From a checkpoint of a small transformer trained on Wikipedia.
Architecture: learned and rotary positions, no biases in attention or MLP, attention and MLP in parallel.
Each number is 128 + 32 x the weight over the matrix's rms, rounded and kept within 0 to 255. Layers, rows and columns count from 0. Numbers have three digits each.

# layer 4 MLP down (transposed), 768x192, rms 0.051, rows 166-306, columns 96-143
089132111165171104156104178106104107158132112110197126186163111182077138124128157170156177143131161077115139132161157169154123152148138180112172
153121152137149142105105080064093068106181127097141161114112094107089093190169083125070147153093187148119205104124099134137124124111070123197151
138091130093110147117126095150157140136176035152109203143126075065087099151161115104166068095094140217135091073093079107155082083063057138118146
097098124143121099112156129147017123120121164075121166146086166153172113133108117122116116095177121130147114073174094167097115128135136109142190
156121152097123143186109131103169169130130122159157133113145100108137113140154137116123130168087137217135128131132119183146090145107096147070159
122099160096130062160109175126161059154147103133183085136181121057128139151135126135099083134137106126108096126128120170131095161114139163099055
131115108088132128099126096093142113112119081096135162071123180120095161147033092142157097183148124122133120032112109106123102144149139109146082
141162140125127146115137138113148106097132102140164126062141133145126125146132200140075142124117088095142134134116107113137125099136147183129084
170165166125113101111080099192180074147120112149108121104125119121076095119130104106089141075137130131191093199116137089130077127079168106118151
221140142152127074162123174090166088156140155131140115122127133242103168127097102155097070181190160099116131172134137147128091148189155104140114
140109121202160130100119138173136102122148092081162158083122128182167107130065079134219038110094142082086138078155127080105117118201123113124133
179115155143082075125151117145117048105114118149091164124117160161123142212194204166140120116129125094084158158147116135157116125098118122106118
085129168101140081136093107145134116162149098160161167113112149168145091149104154165112085160138125160152131138113108146100179163135079130116137
155060111130136113171086112129064133133139142159124151172106157123129160148121127133174164095115177155101137074112130119150151127142099063205129
145107128164109122082176178099111118153098099084151124122145139074129117077127124142106167124095133165087086168112194146142123109168121167112134
167093168161117115165146180134134133076102141151118131062093134193146116121054102112131168080114138135176068172150145149072137137113161116126158
112170137198148114166133184103104085183114106136106181107170100062096147106183169137171149166104100121146094169036134091060100107119079197137148
154131108111136078154139095150155122127077109144156110147115131135196101131103079156088082171092114107137110111104089134090136093163093160135099
125102095094139100146122146088093099103148144130167115105154136127082116157092173177112123178115146121151150125151124102092167116062194150161119
148123146094088161150156077073187115176163147117162152123102151168085121134110178136157169140112097166167164116130132139125146153097148096146136
145123129135129116107111144110089139133113097131123116099073103148152051129163189175136157142172127129143089180091156194160175151076114145137153
104137162129177114159125111141094135128083166137160106123117145126150121110128136109150131103117085137095092191131121091138137137109122142101217
175104107206108091185163044100076150126092117106117167129060141146117090154178183178153149122124138107198179128074139153121109063087167129153109
238117104045157196099080082147113122104135135103136176128192104111162081136141139133143129127066166099121126117069117156143097121123116178193122
102119103098101090100168164098174132065124136095110115142106100095137158161180088134091133159096143164135052106190112126142071126100072144123105
100139115133135145142098122145117119080147159125182126171095137101107175112117142150140189127093108160173159144122123158138170116103104156117148
139111172142117121079147133148100130141097141150056117142122144128150119130123143091151098127171149189117165137120093146156094182126131105129102
181098103176116095123189147101104067085115132170098114115092125173160199158054098103137133101182075105060157130059161155169079174117165122126103
137135065139085168159132082144133083129149083149148143103136088120148158102089177160128089128130143096115165124070151092113141092105112174125116
095117131095133140160104128109125127135077113195137145089128169075175113129138165129145152101144102107173041110115089112160126104160167112136056
060151150159083098151073131142182122136138119112078090100182161089176113159085140120156099091126136223133071140171144132142089101103109120107081
145192172158125120136139078085103115150115170129134153153167136230108164121106168105122136123124099094148143071173154150058140049123153151150102
097103045130110139138152081114139124092134151168073145124178153133153124130151092133099122111128119081054125163081134131119120147123112123113137
121047126109161090069131157124127154132146132130121078092128145100182096221107156128113075128137111195110123162160096131096108132151086163106110
145203133107094038166109159132157112104110104161117106099156083125175109122154132131103119087107134137090137107153150120119149187094115118089105
165144136121143142131125182121157126153103123105167166108096171143112084177138118127110118124197160150129151092125140107153112134110122160092137
177088148123108214123140093117138115105099143168133191127138186107161163115122079168102106221091136101127239108139169155137138163118184154101086
196166122171114120144083123156090095111102180154158111165169133017141181095135131104142172133155113110125122164094113133161145049089135118152097
144182127101167165104129148106158143091176098100110134112131083150061126113226111127124127094156116105092079123161099134122133191120137154119099
182100095140153160153081059157117148095150128084158161136107064087129156126123125065167120131176118125131197093104160122146131140124102119120116
165095214161181169106165142133110100113063117104099099099134175096119128079178144123129120156135135105136127130127105134095113139155183203075077
097148121142144094121166135126130158096159115196149084098194102150082125075127108086100095117127153185133105102103135149172112082162097160162165
118119119093215093146123147129169163152100116189130143143117121128130162148093100108109136126135069138107065101128123162146145155116176144136185
093128115110130110110083151113133127100132100121157121114082070117154112150139116104137085186059145159161173119104143161200106105107159144155102
154163167156157144144178133109094112113136110083123140123162143088101124111153122093090142091152129142093153141089121101043149135131171110111150
107080144095094105174129108149101085135151100083088129133166131139102134150116112144152081143145155146145123110121110120118091104114111081124104
137098071141110143095151113112161135119071126146094149098167151116109142151158092105097140102123097152146151136114099119160129114150127163113121
141067106122131179081151132116122159106154131106102156107120193116138085156127128141142087130104177113104133130121093092011107117113167107119124
079152101066119175091166081154162130176084139120180166165130145160075107156185125142073096203095162168113114179109103159150157123120109069162119
103162106121148092152202141140111116094105126163074101115107093123141082086134097075113120179107143104210175126140078053121147161081214130176128
086128119141170135145127167084136048100068110111137119155094154163107052146145079156160198094152133103153125117196068083155163131096152132160111
104145115154118128143149131091096120122173175107203119134082130156191149087128059122108154169102130132113111105169183124077157158131129145143090
136173142176150101088097083095133132090117107106129127143109094098177141121070137121119139124191096141144138052090133101080145196136160062134149
173123124106108141079055101151153090160165117102131098141107108090125150171113104153084124112141115089131147161143110175113129126105102154103139
187095137046092111089139134158144102139086113091172146156094110132090124135200150137120156104086145174057124162202109140081113135159125162100117
150140144133055083107108114133124136170147191152103136082123151088115160135181149131085123106124110124155149142113142173175125156082179121085107
139166148079102114085215137161145133134128100124112146100116159196071086140173155132172149123100145173065144131205119152174138116153151171198160
145116110113145157108112145165115167147171121155161148129154132104107108080144117165125047119142118103131106103137093175091118143142130119062128
137103177116096168181107086130087114089141171104151123177140102116107116134170139119179160170119197115087102131165144154160156176091147123138163
159150120188138178110100114168094166076142160116154116155139107085139120190168155105137095157130165086065135143113077104131182141070144058128125
147092077141166146109083090143107128121147162145095134121130145150132152098109103187146184077160111134140101147155147115125140173176089115142178
098105162129124174102137148074121158143116118119121098106109218190140109131078151133120110096161128133137159119070150167057187101136173117154064
170094125170132173181157098078104134156100170115135084086121100141189135136134083124144164142110108143140134121129097063118117150143092104183111
174165173085171158111163142140103185132139106150188093153135125115128158148125142150113148082138111131155140146124183149102132139113152127052140
180159108126154115125084124115093131137137043132105115146140107107121078102117080163109157207089127051113101083161145113081113097166114126083129
096169094117165133161085144084133132149117137196137144105123140129051168126176107079125131129099096110121116146151109143092160091174144104152221
118123174078128138130123103041113122202138115133116097108164158124093135069096057094161094169035093151119102131138111103129128055061138179134154
085129124148116107136151141157055155079121124164105080092156164103162106149166146159107130125114136115100137122175170120165174152087117139159121
109095100122139091052116107160115122167130162145114095081192133119129154164132144090148097144182148060168181164085109103113103131219115081147151
132106129170099174170087066163113152165131115163093121174111140107116169094206139111154118156145158137094160104151130092135136149112122112164140
094109111125167127092125092093156127187056173172190095203118101118168142124151073141121139158127123152124143116114125160134099148178122096148101
137160172088146115126128167109112105131163147106090102171164086125125168121139157118149181083097118154148127133099112089120139137096095107123122
072139106129173104132145169135186115123109081116154079116221134136169137129135080145199118221095105177090185139129174067137085118110097109084108
118116185108093150121166171107152175053105159122132113116095185160140133095123118118172105112108109202113140085164100121190093124110131155141162
102124106039154153129103146131146126089159133153123100174166095166109103155119173142119163124175172139168062073089160208185153131099148039120108
171115093144111099093130090143112127073166158136149116170124147162144118090128167134121123171139147130151075121113085109144168085209102145125137
136165081141151135138156209160170113097163176090186133177086104137160123108204119116134120088068157140069127132154084146176075154157174112114128
163058044076164157142098093108120126103196093192111148152092151136127131136084121087130137171112128097159112147142128137114161114141136146123107
149150136113071106096109198179102059133131086109110142134066175149124148148116095125101091164161074211155095109171155136128095162161086170134086
147102075110124083137207139133104110141189131154117139121107120122111175076090109099111137123199112170138169096148090075148155203111137134151108
125125149107115120085123165092098148122123126121106133168209113170091103145144107084144104105132124170138136190126137143111107172103125146104094
150122114124154097109073117106116084122096071156128125122143178134122148131129154122065156097050149156117151141091070117166151110107104126079123
103183213115105145157150161141112157139119134149109165147143129099155154130142095114183086126147110150152122153142154172123107080131136125134100
184119063130103157160117186076139144144130109090093117122164166147110173076106147081145096112173070160138127156116132131084113129165148138116123
167135140106166095162108082145138146084086125107112150151078133135139072101117067192095114144183176090120113144129143161141153135102086151134185
063102110135157161110104066121174140157080108145099130094131118165098122135139155168057172160150173161133159111125091140151095118137168099152099
132153146142132128131070120142106195094103099177170124137128130151126171155095112118147172141122136120083093113181123103148083153133145146177134
116191092173121076082132135130091122154100138135065133122141196131180172179156126152147134137116147124148092109088098101121147124123135149102070
150093160141117146108129081137128141086116113075098085096131123094091131092123063089091160177181170146163148088056126140102103108173125152147184
166080162148090147127098179172128139136077094083167123090121096115133091074113158131158187138121190071127102112172160081157084076131128138073060
133063135086103159082066134109143165128114180147129091120150144109128166169163165166102146133138116117172111110185087172145128124103154125137149
156074137139190103137084149172149177145111092152097112110106152094121142147129141127171165095170104096156120135123126144195167117122112084084099
102134073130166137092103168112111120107121095107101071135182166078079123111138207112121120081122129147125082075110079174185140161121157126127128
131115116167149142117089104116154184178129128125111116078148134168121119113110126117137155056170071148144110147133130132144090139174152122164135
109127102151098127128137151141091072135136052056098104161169143128130125152115134117116119152140114148123124095126147117098119147039114163119092
130159120096159160106133101158127146071137137163123085121094167162104076149111104139147117112137146162146101127143144180153149157099111117090117
127117101094129146089129112158146087113126172153137131153123152126092131128105135133107159123105083124115130114120091075098089128135154098110156
140124112128138158142146131124144174112114123110183130180110177150142225130122126112136184067158163123158184159091095118119104176126146090155155
086135104182086142157107090135126128158130119109110102134181106117186080140022063149131121116152098092099162132087100116090089159104118146110156
119181174093108148131112109172139097171123138142120117133135125092196128155072105178091157056127153127157099116192163135124141138112082152142158
207137122079116156117124129170102159110123111160134113135079119166148113156115119079110097127131155187126123104155144208137151138085107072112131
132145156139144129134108088181123143101166029097142109197205081130109145063188082096163185140096129107140196073137123123126117078130098149106145
143171140118142121090136152185123093118066172144166141149145106107142064106140183191130089144082137101092169088147176149131118140151173091111172
121157149117098112140131142150166152113107098138197132177101102096096096078178174125195155120127161151122095133145121172138119164170125188092159
093131131108117093099107101143134105151124129132159133141082128103098075136120089079163119182167102137121059173158195088106110118103160148106162
114137059150137107156173134079196118086157132115120112111133111193125116144131109159096108213103073141125171141148177170103172157167181109148190
107122073133159142127127151142165160120050160184080105094107097081103118146140144156061119161142114138142107158173109118127122129148140150158138
115134109146151098087149092116114129108124142165080121085137089064149103100155122178099134134106118128086121145130139142096142120107113098136124
076166104081122163145103108141160156082091101074080199087128152168150110136090153144119125079106130140171168137130134159130120153146159102162162
079131100110110145178084105155154115111129065170120097100117129115114128110135188128140133132118140139114156106086075089076114106145040134171121
103188204154147129110143099068202102139143054153132120144124164119127121133177097145099129179165140156174088116140137141167156084161145126176109
152167085157156196115107132117044146131120090112123134067171122126114158089130141123127150118081107093079108084201115101113123171111166190121168
151127110140140179088135090106127169099141187210070153150134107082123088086162152042117121159083121124096234122169143161163134153108118103117127
149143190144158078133096073179057112197078169157079140207115105101123110126084135134115073064107166120098113128149133138130141130143175138104119
140148111135162075085118143164178119140150131118170116114133114143144121128106165103138136112047120119090091141152094124129200118120096161121177
147209151167137123136127117110140108124127117075137103192148166080116220098099150088128146138145141105162115164088180159118138117118121132124141
151151140120140091108153126120088075071125095142122098163157102120104193089212128120117120121092129187079201086072114081173135095159085125097093
053076200128144089156107129113167175153082090143158115173167107123177129105158132118153174096165227181166149107141165093164164111150101106090134
142154137069113099129100203136169140100157148107081165100158149143105152079121136088143153110095135157113138195116058090249083123114125099155104
105127103128098203127139112138101098138136129139093126094163067144160135097077128100193117128177162164154115112081095221146124166163096134136107
139115152084126124136159166117162151117080110178134097101097077143156098124140147132130169126163169130139091149168145103098093191153121140105122
159126114123165190141140118119114136066167105173161151153160125191182087114128127055167119063177085114144114078147123211133127117144110147152110
150100075117114143110119158107090115093148174123094162157187121165150103116104117128081224138164134137133120148142134130161083177197061159114136
104127108128099150097172106105058154108109161101087090136170111127117183156150180107180162142091117138171168114221117142142108153152136059120154
138085075097119130128162085115119103120133155091148090064069126118158134143148112172084190125154143128099126128127108143111082096108183114106145
212143083120123141106130074146120138087100083148070087121118180148125143146100147060152099146181154149139176132096152151093170143122132098115073
166110102083118159139131147113137111113130079120111112084144187144118137138166165216198104123100152139108094109135177119098134104131145127057165
119104141139134115055117144098117184145072192150135087106108117156149183112107148097161107163148139131173128148140160086111119138101157151131144
105144179148128169131127155076173120081081136166115157134148131146131113100118125119102157179168106171159172136094152153137149110178099129135149
140169175200114193110147185163112111144140130116181099164201149098126154151119137153129071178107128082075121153134108077152128139131141150120109
100158130147140145104118134144152188126117107189110150098072161120119083158132162149149160122162122120155118145155140162141170113140113174140119
147080154159141134134161125116142139162107152132106112123111186114146167099114180089070185127179148152155165093134123140096118143102143176077102
161114124124170159138153104112127104133190068144163144122101137167085129139122083172068134100072132140105089116127122146131127167156158151150110
114143149155208079192133060083128065133204080114133101140156124156128112132063169173127138138083154163126068136105138169091195134115174135111120
113148123105121164149127073160126119144101146140123103076144090138124126074109111123170108127121138105128095140118082150114157110169131189097115
162089117108149084094137121134161158125148132142128162060089191120091202165108114160110077169109099126190124040081114064128088102168130132089119
107100148154126089111158170128116131088126063078104096181140126140157120127107126140105088115176128171120087112177070144117136082153100089134122
147102107121161117152159165108137101128168154098088152205133111099162075123144086068133123139068117145111085135075102104169123133114130091104108
154101182131127139113147136133128179091104120127107109092122178121099123137140193080183156110109114117128158115100077150157157094122120159143118
159203126111170147096163118085159134108127118206107099127147071133112125166168088103092110135094164118116137104089074136077109100093139118073153
115133124133080106135144184146126163127178083123149068161110098173195098176170109137069183055135087105117108135098162112091135129112120101148161
# layer 4 MLP up, 768x192, rms 0.051, rows 167-307, columns 96-143
149129071116108136128141163132086108115134147190099147149168101169131158110116153085182132131145078093099094121108145141152161138166126139120098
137191165126155143121129184096146110127183118150123143149147178101151113134169187186104119137138095111105092123065147124070122115107121116139117
159113143124149148157162179168128104109132117165127101196148072138084128117146145203146135103128132125169195112140140128148096136159115050166155
089104161158127161122108154121113131102117156110092144125138115180131182125108074069138105099100177127166142097161153125114114125122122141095098
197079146081105037120164117085140157122095170167131097128147112132168164127146143159106167150118132085070146136130106109162104093111158136162100
099102066130193129183148168124093127153139084105137152179167185161210147061131163174096132125128105177151132176172178113118124110089133144133159
133141164105096094166156096135057146134105105162144110100123114159173134089114190092142143050119120138141206137101144107170092113120129092118186
143097135176105133067184214155102183138152143073111124130130171143157143123071110147162125135098115109126160086176144155091140156153163049173195
184097077142085092082117101109099103138183099116186113127112163145134122189154101096105148124119116066128122123177125147106136141160208099178108
111168064071080050070091130178081082159064199134060108114167154146167053083097167126069125094165130113054106164114149142136156164102124120053087
084166088120097164037126115125084021114121150143081105118171089142103179117139123092117155090172082173100131100160110100111073090134189120163090
103175101110146097122161086109102122146090115127150114116144135112144130141108108098138106119146122132115164144141143094090178148122198163129090
158211145091152138134137139102114125121090126108147094161135126146107176094116118179140170136106078137160175087163109116164136120127106102108067
107198123129039080171108142083153129166145126150140150174152097159154108185146079091142126169114126137179141100108061133179088130184087125089127
140160103144101132140113074154109097119115193164140155123125135142141112130118100142179142114126159069113138076101070097111190155128132124139180
111110140104120142090129080099136132070121171121100108206144055154133111150118127124193066170143156086115146131191137132163180129110136092082125
080174079149127099148154124125068146138114137095095145120153106131136123106151143144081129102158146180060122137148195058095155150174115110119180
160113127086050051162150147103119094144125153100131085112108149064082122155081104121118123119142143097090147163132109128145163100125121057076103
150169163140156121155073120217123101148148079102158119122086146124130058179077119127106157145112125094188145155082155147119070145140098183152122
153076179097113136111144088071185126176154116146142095147148108096121116127137101144078096149131157137118156152144126102136136172152111130145092
102151147132212121084171152124137145105158124189138149135158099125163144144148073095093123150154145102114146111111090120119181142142143095101104
140164112170172072168124118199162138151149090157074115136105162151147167139119118131147141116091145093102160154225174108163115136132182101167130
121103078172140087110102060117079203143148063163139129143187133138141169118140127068134107175107080097112153116080192074162126148115134121114125
150169115121104073123117154161174152089112118116112131147142177130132187088087108097110066186117100125097102115217146111193142134120146141127126
152106085147149065121125170106140095149116144133107126120081056126121167164126122118109086071140200074122172122108120136161133132161137117142117
102152131123116158152066121140137107118152177083109135123158140142110101111138146080115197148083171171150131097093099183114105100121082106106083
166121132097079122119098182083128117150094122145107106126086156120145120125162120159184086129167135123112137109138106135125139091134062148172145
109170131118083118151139113145124093051136118122121141135119080148149099095141173128150129083158119118115156106195145099087066136130195128125130
140111125120092096147172063111107158100104114137097118068112160153095118160144169190086176093131130094177196143121155072132132143124201148118121
157179152191096141114106175147138103130103144139172153097086107060106089127138087099127132182123064092132073111131171148176152149127108089128128
099184116143189109093148153093128101088133129134152159112101187156148095149133156078102136161149119199165146155147140149121085194154084156144076
134107124108152119103053078136136070195086086079139159160131139112153152110122152183113129169144133137123162153165182149135178122141110179135100
141139109086200095182087117068191118166084122100142065090126143113142111103081154073142133139106107139134098128125088124130103096104095143113138
175110116143168149175171158094116120150109114150158122129121128206060141121142113164150110172095124133101168142130189118129105089151119120162143
179100145132102111133102088124147152173090111115196137155116125144112085135140063121073103102098152116110205143126147113146130115141162139131098
106173186125111152138151078125074147152118160133163075138161117154139083103184136125157156030161059126133105171139165113140063131142121096100079
170163122180057112167132073149146138086117111128093128093180113110118093073100154134068154128124127112111156181136099108153168133115100124233099
094155050105119131197159125120156109121148089113147123154100167123171080116129141088092105088183119118187092110127161116120121190118173143118080
172108195110092097148106145125098113177103124204132157176185158098054137123081101126107089090112078143139084117124168108055121116115063116177122
148129129174106149075138146170169090177236050157145101137170128171102158153157125080145138110139185103152086122163134118162070131124077134123144
082106121121080152112121142067105139143166106140143147126113071222104119112124157135091188178087149101193118073214102118140107155132148132131135
145127091152146149179166144168077136138123094141153102089157107081121148110093090114209098095107104134100146104106080118160113169138106151108134
102126115161093151134190079105119137135124128147137114127153131170106177119101170099133134113120125115071121092155057101136118138159085156195144
144148162087119134131122110157134116101097174127112151107190137113113091146105100181134123118096117104138151159107121174157119098125170123162105
098149051176177113093098134141128118116104194187112120140093155098123165093090114068139146130112100128128108138161156137129163095126161165132168
080180235081195097150137180165083112176115113147082130134095091148128110141048121101083155167095170187130159137120153108144172159059144088118109
140120089102126123147129147121081089190116110087133181159213129098139156123162165100123189112110177142101103150157092153093101118057105198137118
101129187191192102090173203144079125168121156101156156203130148127169137112048139152120103198078163114155176178137174169121188100131183128167181
103096139067141153174181091153113161114083140095113174125110082134102173129097119186111145151158112098135192199142113102123131123150140162159123
165136138157093120144171141077161111171124071104125081146162122140087169194145132153154137113187157128195128120113123146176160157161164092157134
157132137143130089138093088138110103156133111149128140106133136155125127134127066174085112143148159181096165172136151208118130190140171136113106
164103135110079147166118085112126143157080112133147145161118134124087138101124143166133122129165160081145114121086115112055108146105110167112092
114115092154104153102159102062127130196151164135136126112092106099170191091138069130083114141168050115104121155139141131161131147121063098144143
138146194146124104121110157109125098182078132166150123200136130136141129102181110144128158121129084166140170104130148102096152135077162114128073
142164135144158120127105136128154117175171144131110112104114130167171093188157111102113112120150187078145112112144179168118057192130166174079110
133127095198174157127202138153148090170158189139134148115125106127156112090120080163069168139117097169086209085149071080115159117099141105123014
143134135121101104094111129096054113130077090138131132104075127114095203111140113136215093116136097050128111184103164117123132159125153139154049
113141116152063116164100132131126102179186147084084111121120110162108139161117103105109132155111106094130149084107059140119180074178127079158150
109128088144138175154141104115053071086089122161164112166131117099170150052118181102151163090098190114163156124080144120197162109118151143119130
087120104106110075130155160097166101167133095103099136142135092135122100150118109050118131125094132182155161146173116130125163190105108067068174
096091050155137156171135091190090104158085131135158074141146080127125129141162143156143177108126095134141159132084093116111108167146143130124164
145123126151105167101145144114121124170103099117163192163126131105121133135119152106113086154092114107113103163103132120167111152101064093106102
109121140199116125123129147125114148162130117126121152125155144120128098149101158169182098141122172092132097142114146078158116114152126120147125
106109076149128112160132138103158110165130131092087114120096168109170145078106151164079186074094115086057145100141115160181137151155151153202135
053073132170113116141149085109073149089168101108113055160143107132123115103110170159166077135093163091135163170112147126170097059095150159136130
099139084094121112103113140098158088139176175124086132168107106117133172161172143169149129161171135110116153118149120103140191129138141146175170
121178132064094136125084157137149073091152058177123056098148135105092135141158109155135160118180153108127128116134104135153178057125133146136124
127166114154124140199122152175147150143116134075132141104117113150147138158111148138164097147154129150097138117137088139091094157115168096152119
106141119130151048171129083133115068138123085158100158094157108145112127107141161128146139173122141086169061188117141121144160208094157167100124
161164119164162183144082134107122173126122095130129099130056125109103150061114146143152114124101098135177126111123164111116120149110091141157144
168073130113162121110117144176137137165142157186158123131148140143156161089094069090147135086184123105161111131110139192143125107131168147127128
134128154098095105142142161065153088128082206095157094175161102135083127154123082131108131090128153186140177106128171142181131187102130126118042
099171075117131104101112123166120103140098132096125111103123104161139088115101130072130169105155090090140070142156105133204087170119085164101099
111163119125183141155173095080109066095104103121052110149157154131103173136129117161134091150156107138087158103120131166142137145131108124099115
106102151133136145170090072146114121112107116123143116064149168111136170141040205148177117127136135118171098162134181093071135111057128144129134
205171117122162207115211116075097146167062112072095066129161151120155138125061109108163145148108177193176083131138140143064148115107148144206133
097166125123127132078174118130099103145073162120149187124126136132111102129151133120095130113142097155035083121043133088110158145116055058121085
184144164185075112080155126083112117124140155196135139211099120062103100103122113101115164095157166095139160190104090164132137135118182074167100
108150164165134155112128149119151119057123073081105130114150181114103129124090151167120092099108207134122147121111113065102078133143115150117145
131130164171139129148114164144121146132141094140126132135118208103138134137162103146131148116162088114137129125131143097050159119091089102170143
181126108126152114127093134129150111122097101095153104135129112135154124141223114172122093146161163140112097145067180149139154121132109121113118
097149137169137126193154107080143146116134133121113116145118110146114143115136097131107150146156140139117103144162149096163103092146102086175135
125137054165154075134103080116154099099170098166162104124117150115180167095159093119143106132164112135143131138154163109201169087152132164101157
156117093125141094120154125137103059135158113112079113175147174181142138110163120172078137166135180129154152101153112100127116129133196119229241
128110139152141095137148126184122108206092139052136110138130137088115164124136166111075074112142127116081175129110126122106132083140129094113126
112131100136140112140136067077130145123137093091160148106150123161145141118175085128165166178181150160114085121137132103131113164168196094157117
160175068141203140061094171127099093120124118146132127092110123153153114123123116139133166083139160185173119124160125132154142129126156103099112
107147080142086139102174118125100124111159145170134102154111128222048120137151166117097156182137095178157136137166151140132190207149175133109125
179109054140150115129154089134121098169122158099060193159152142112131164104122152138126138101072180147135229149086132129103147134106098178097152
128130111166128055141135109136149094147157102129120096134105153069151120200135163075141108159137117128101070119111127134130165148160060071111148
159156067151151139102141120139172149197151129111194141185117197149147113135132138152089123121111144149143162105115126141177125125190154155131144
104080115168187062102180131155179145144064197154123104206139181164171161142165166143088132104174146141153153090126139120121089121148177162152139
108146123108168119139122123120147070188113117166133166122124105082177176111093119154108146172085129122146117144110105155158142089127113161119157
103158107174123102140107137074174145165094180174113104096108110108124098162113136096119086134204167164076168096081180140134132141166122122132123
063111101116080131104155135125137161133108156124111128123130102161106151148126178151151093165066146107155096159110109095129111156087175153192107
118165121185068123126070149169142107165148145098155138149084120109160192098127133092128100132139127104097141134084116119180108093176132133135103
141144111088166080137127141136114102178097144150136142160120090109098157147114147101099122108142119154120079151192151152157144127135098116130168
117144159154115140090152175118055098114109157182199150164073192173141201193166132102137063193050110156095103123137146140069081158120107111052125
132100129140111144163156157171106144124119169100187134154134119108146077167178168157137162120111126155102144140126142098139065133158137123085169
191127121120157179091148163123118156156209151103161149161137122037125141160137131082100146183131090171142140108097125095078090095041103121118090
135142122188102181125099204169137074107117143111201116143134173141113134146142122078132102180129121134149110101155137118111157068132119149130132
143121122129079108130120118052131149125076125124082162190097156204098122124120121095191154113120129115129129105144168151128118162133190137135199
145172095142105130118204153109105141111128122108140142084088099117192159118163137130140110192159161205086107083204110150149099097077107100107184
146109108199128136189112155126099137200172145121151153137189138151105126159180111101094121140085094124129132126146099146086163104128139153103112
161133086117099129169168088137107074186176140084056143161135156146138118127083101140135096098150086093154056113177155149148126147109137137145110
134129154141103186131159124101056163090111101131120080063155128130189161104168169149110209146053096173074079089108138116082124163152105114122171
150180090150135152162122128100151147189118088150095101146072176163190159138093152121152100121150138140122140160136153160138128166074150151129127
147156101151110107141109164076195135116093070181114101205170142089121139115132079133151178165105082077125129152192121118117156108071137119192107
101152184137103146142164148069087144126132121119130090141127137091124089132144146167105167101136165072099137133189078116119102109187112134149163
111093178092130157050073120160093171132165129130118119130101161154119100111088083115118209173153060112104100166090149141124152176107150168158134
147120143138066163119208131082096169131077086174152139065129099198158146131124132117119106166128137143116085099157135127141146172156089139156128
108107154136052152178137160126091085144144113158107100180148094100104198159194103160097134177144099089135137064110096131170128164137109107109145
141124130174084126126145094170101153168117162165105224067134120112090147153075146169149108154077096105149133142104163186096121175149176168090110
101143126104089144192203122108067135189151121174118170161156096151098105082132109161094114071188050150183105115109154171134109189148156124124096
119167183050094160103174174107148164070163161146063061194131104161076160114163179163128128115118105098117165116173140065097096096132124100167115
082173076106146149168168086135086129095102176145064141156184096149166091123144153108209162103131089079152085101082153102125123159115157131144109
106122068151085156117168103178123120138090101080154134182136180104102157118094104137059161151179106148145204157132133168164062137179118140094093
105080168168069123171123118202130103115142084110163144120162143130085154125188083132129129136113138134094094158128142150183087112088110133154113
205149214137075105100079069126092117146104132179093133120145099114154152101178117122086137199158150139150199087138166148137093115141155141186160
149125079147135110130080125137135123124109123143118148176119189106182125173098118053145125081125149104185189076098164118118134128165195137172143
103139132126142080173153159145142149157136163163133134160092091116094136158105139107089102180166086133132148157070129156170105124185134159092124
141100120179118117120137115158166128142202139093173130132061157170072115127163108164157108101095132141129077076133088189108124153148091129139157
066126113076107138133070101130134081194104167140146151112104172098123135102145153163068099056126150119138088145131140126088125194069092172155108
183150103141107053118108163084094128113164129186067103103144121145171132176142179180128089117147069150104161113173099099148185133123091115135127
157128114095153145203094144123152155108136129122180092105107086127129104165112173179059206160129146110131132155157131147160132088145161101134129
094117131167151102072119127131116135138147117159111117134146171117147096109103118127132132076123083138118176141113092126164141129205169128136124
057154203107107143121075170149108062099171125070139164131176190131108112164129174162082151085167197131107175197099126174181155162185057118098206
138131140097138159124112159124095111148152107080101151124113065130171134119105061163170159115133126084067121076101137106061118101155111100101105
117115132125107113152134092126041145099103104152099171139079188134123067090126090181161109129083145108121143110106115110148136183136139171172168
132093093090082168145129133110100122137111104108129104076104088116171113169104082155126190149119104141164205126078124098075119182072146078143121
129119104117091113145106089152172056088174127129174098140149165169126083152093150150115114091144114159185200147175114048195158107130168141170133
058125100090060162109138187125137122134115176152177134099153132149116161113102144085133175163130114136169125133116076142102145100077098136093162
093171147106126130143148151122116118092120112192104096185039143174107176181056127159109152130122143070158120150176063114166117140158156118139115
120144068159142089130126149102153120145119127154086136152135147067118167125163148119136135153123167158143233091122126127117125199146114067144125
055129177133136125163171176159110114121087080080095089162205131101136126087152119133167098026158113034135133160093138108153133150198148180144155
210169157136158097180148097077121132201085074147122152174157132169122151141081100126126186150142135099183117144161152132108159154116125121144164
094188111153103190173112148130161132122161166109056168114119118081097084120114148136128079141172109159121146117099164077097107170132085129171116
160135135234127126123170174110100151134172150170122098074134174154144120083158075110106092100171119078157098089109093159215063145103170143154089
145129160160132127166106094158153164147156093146163110173183147102094139133110117165130116151160142132116141172129126086045157138187191139175184
067150127127075133120102107168100135112130121092108144151135097098128125136149089129052172159115126097099162172124164151167120096109061179125083
188155117165126127169129215101077119129149171094145118129159155168197105096143116134194126118129149145145062096126140139164131112133084113154118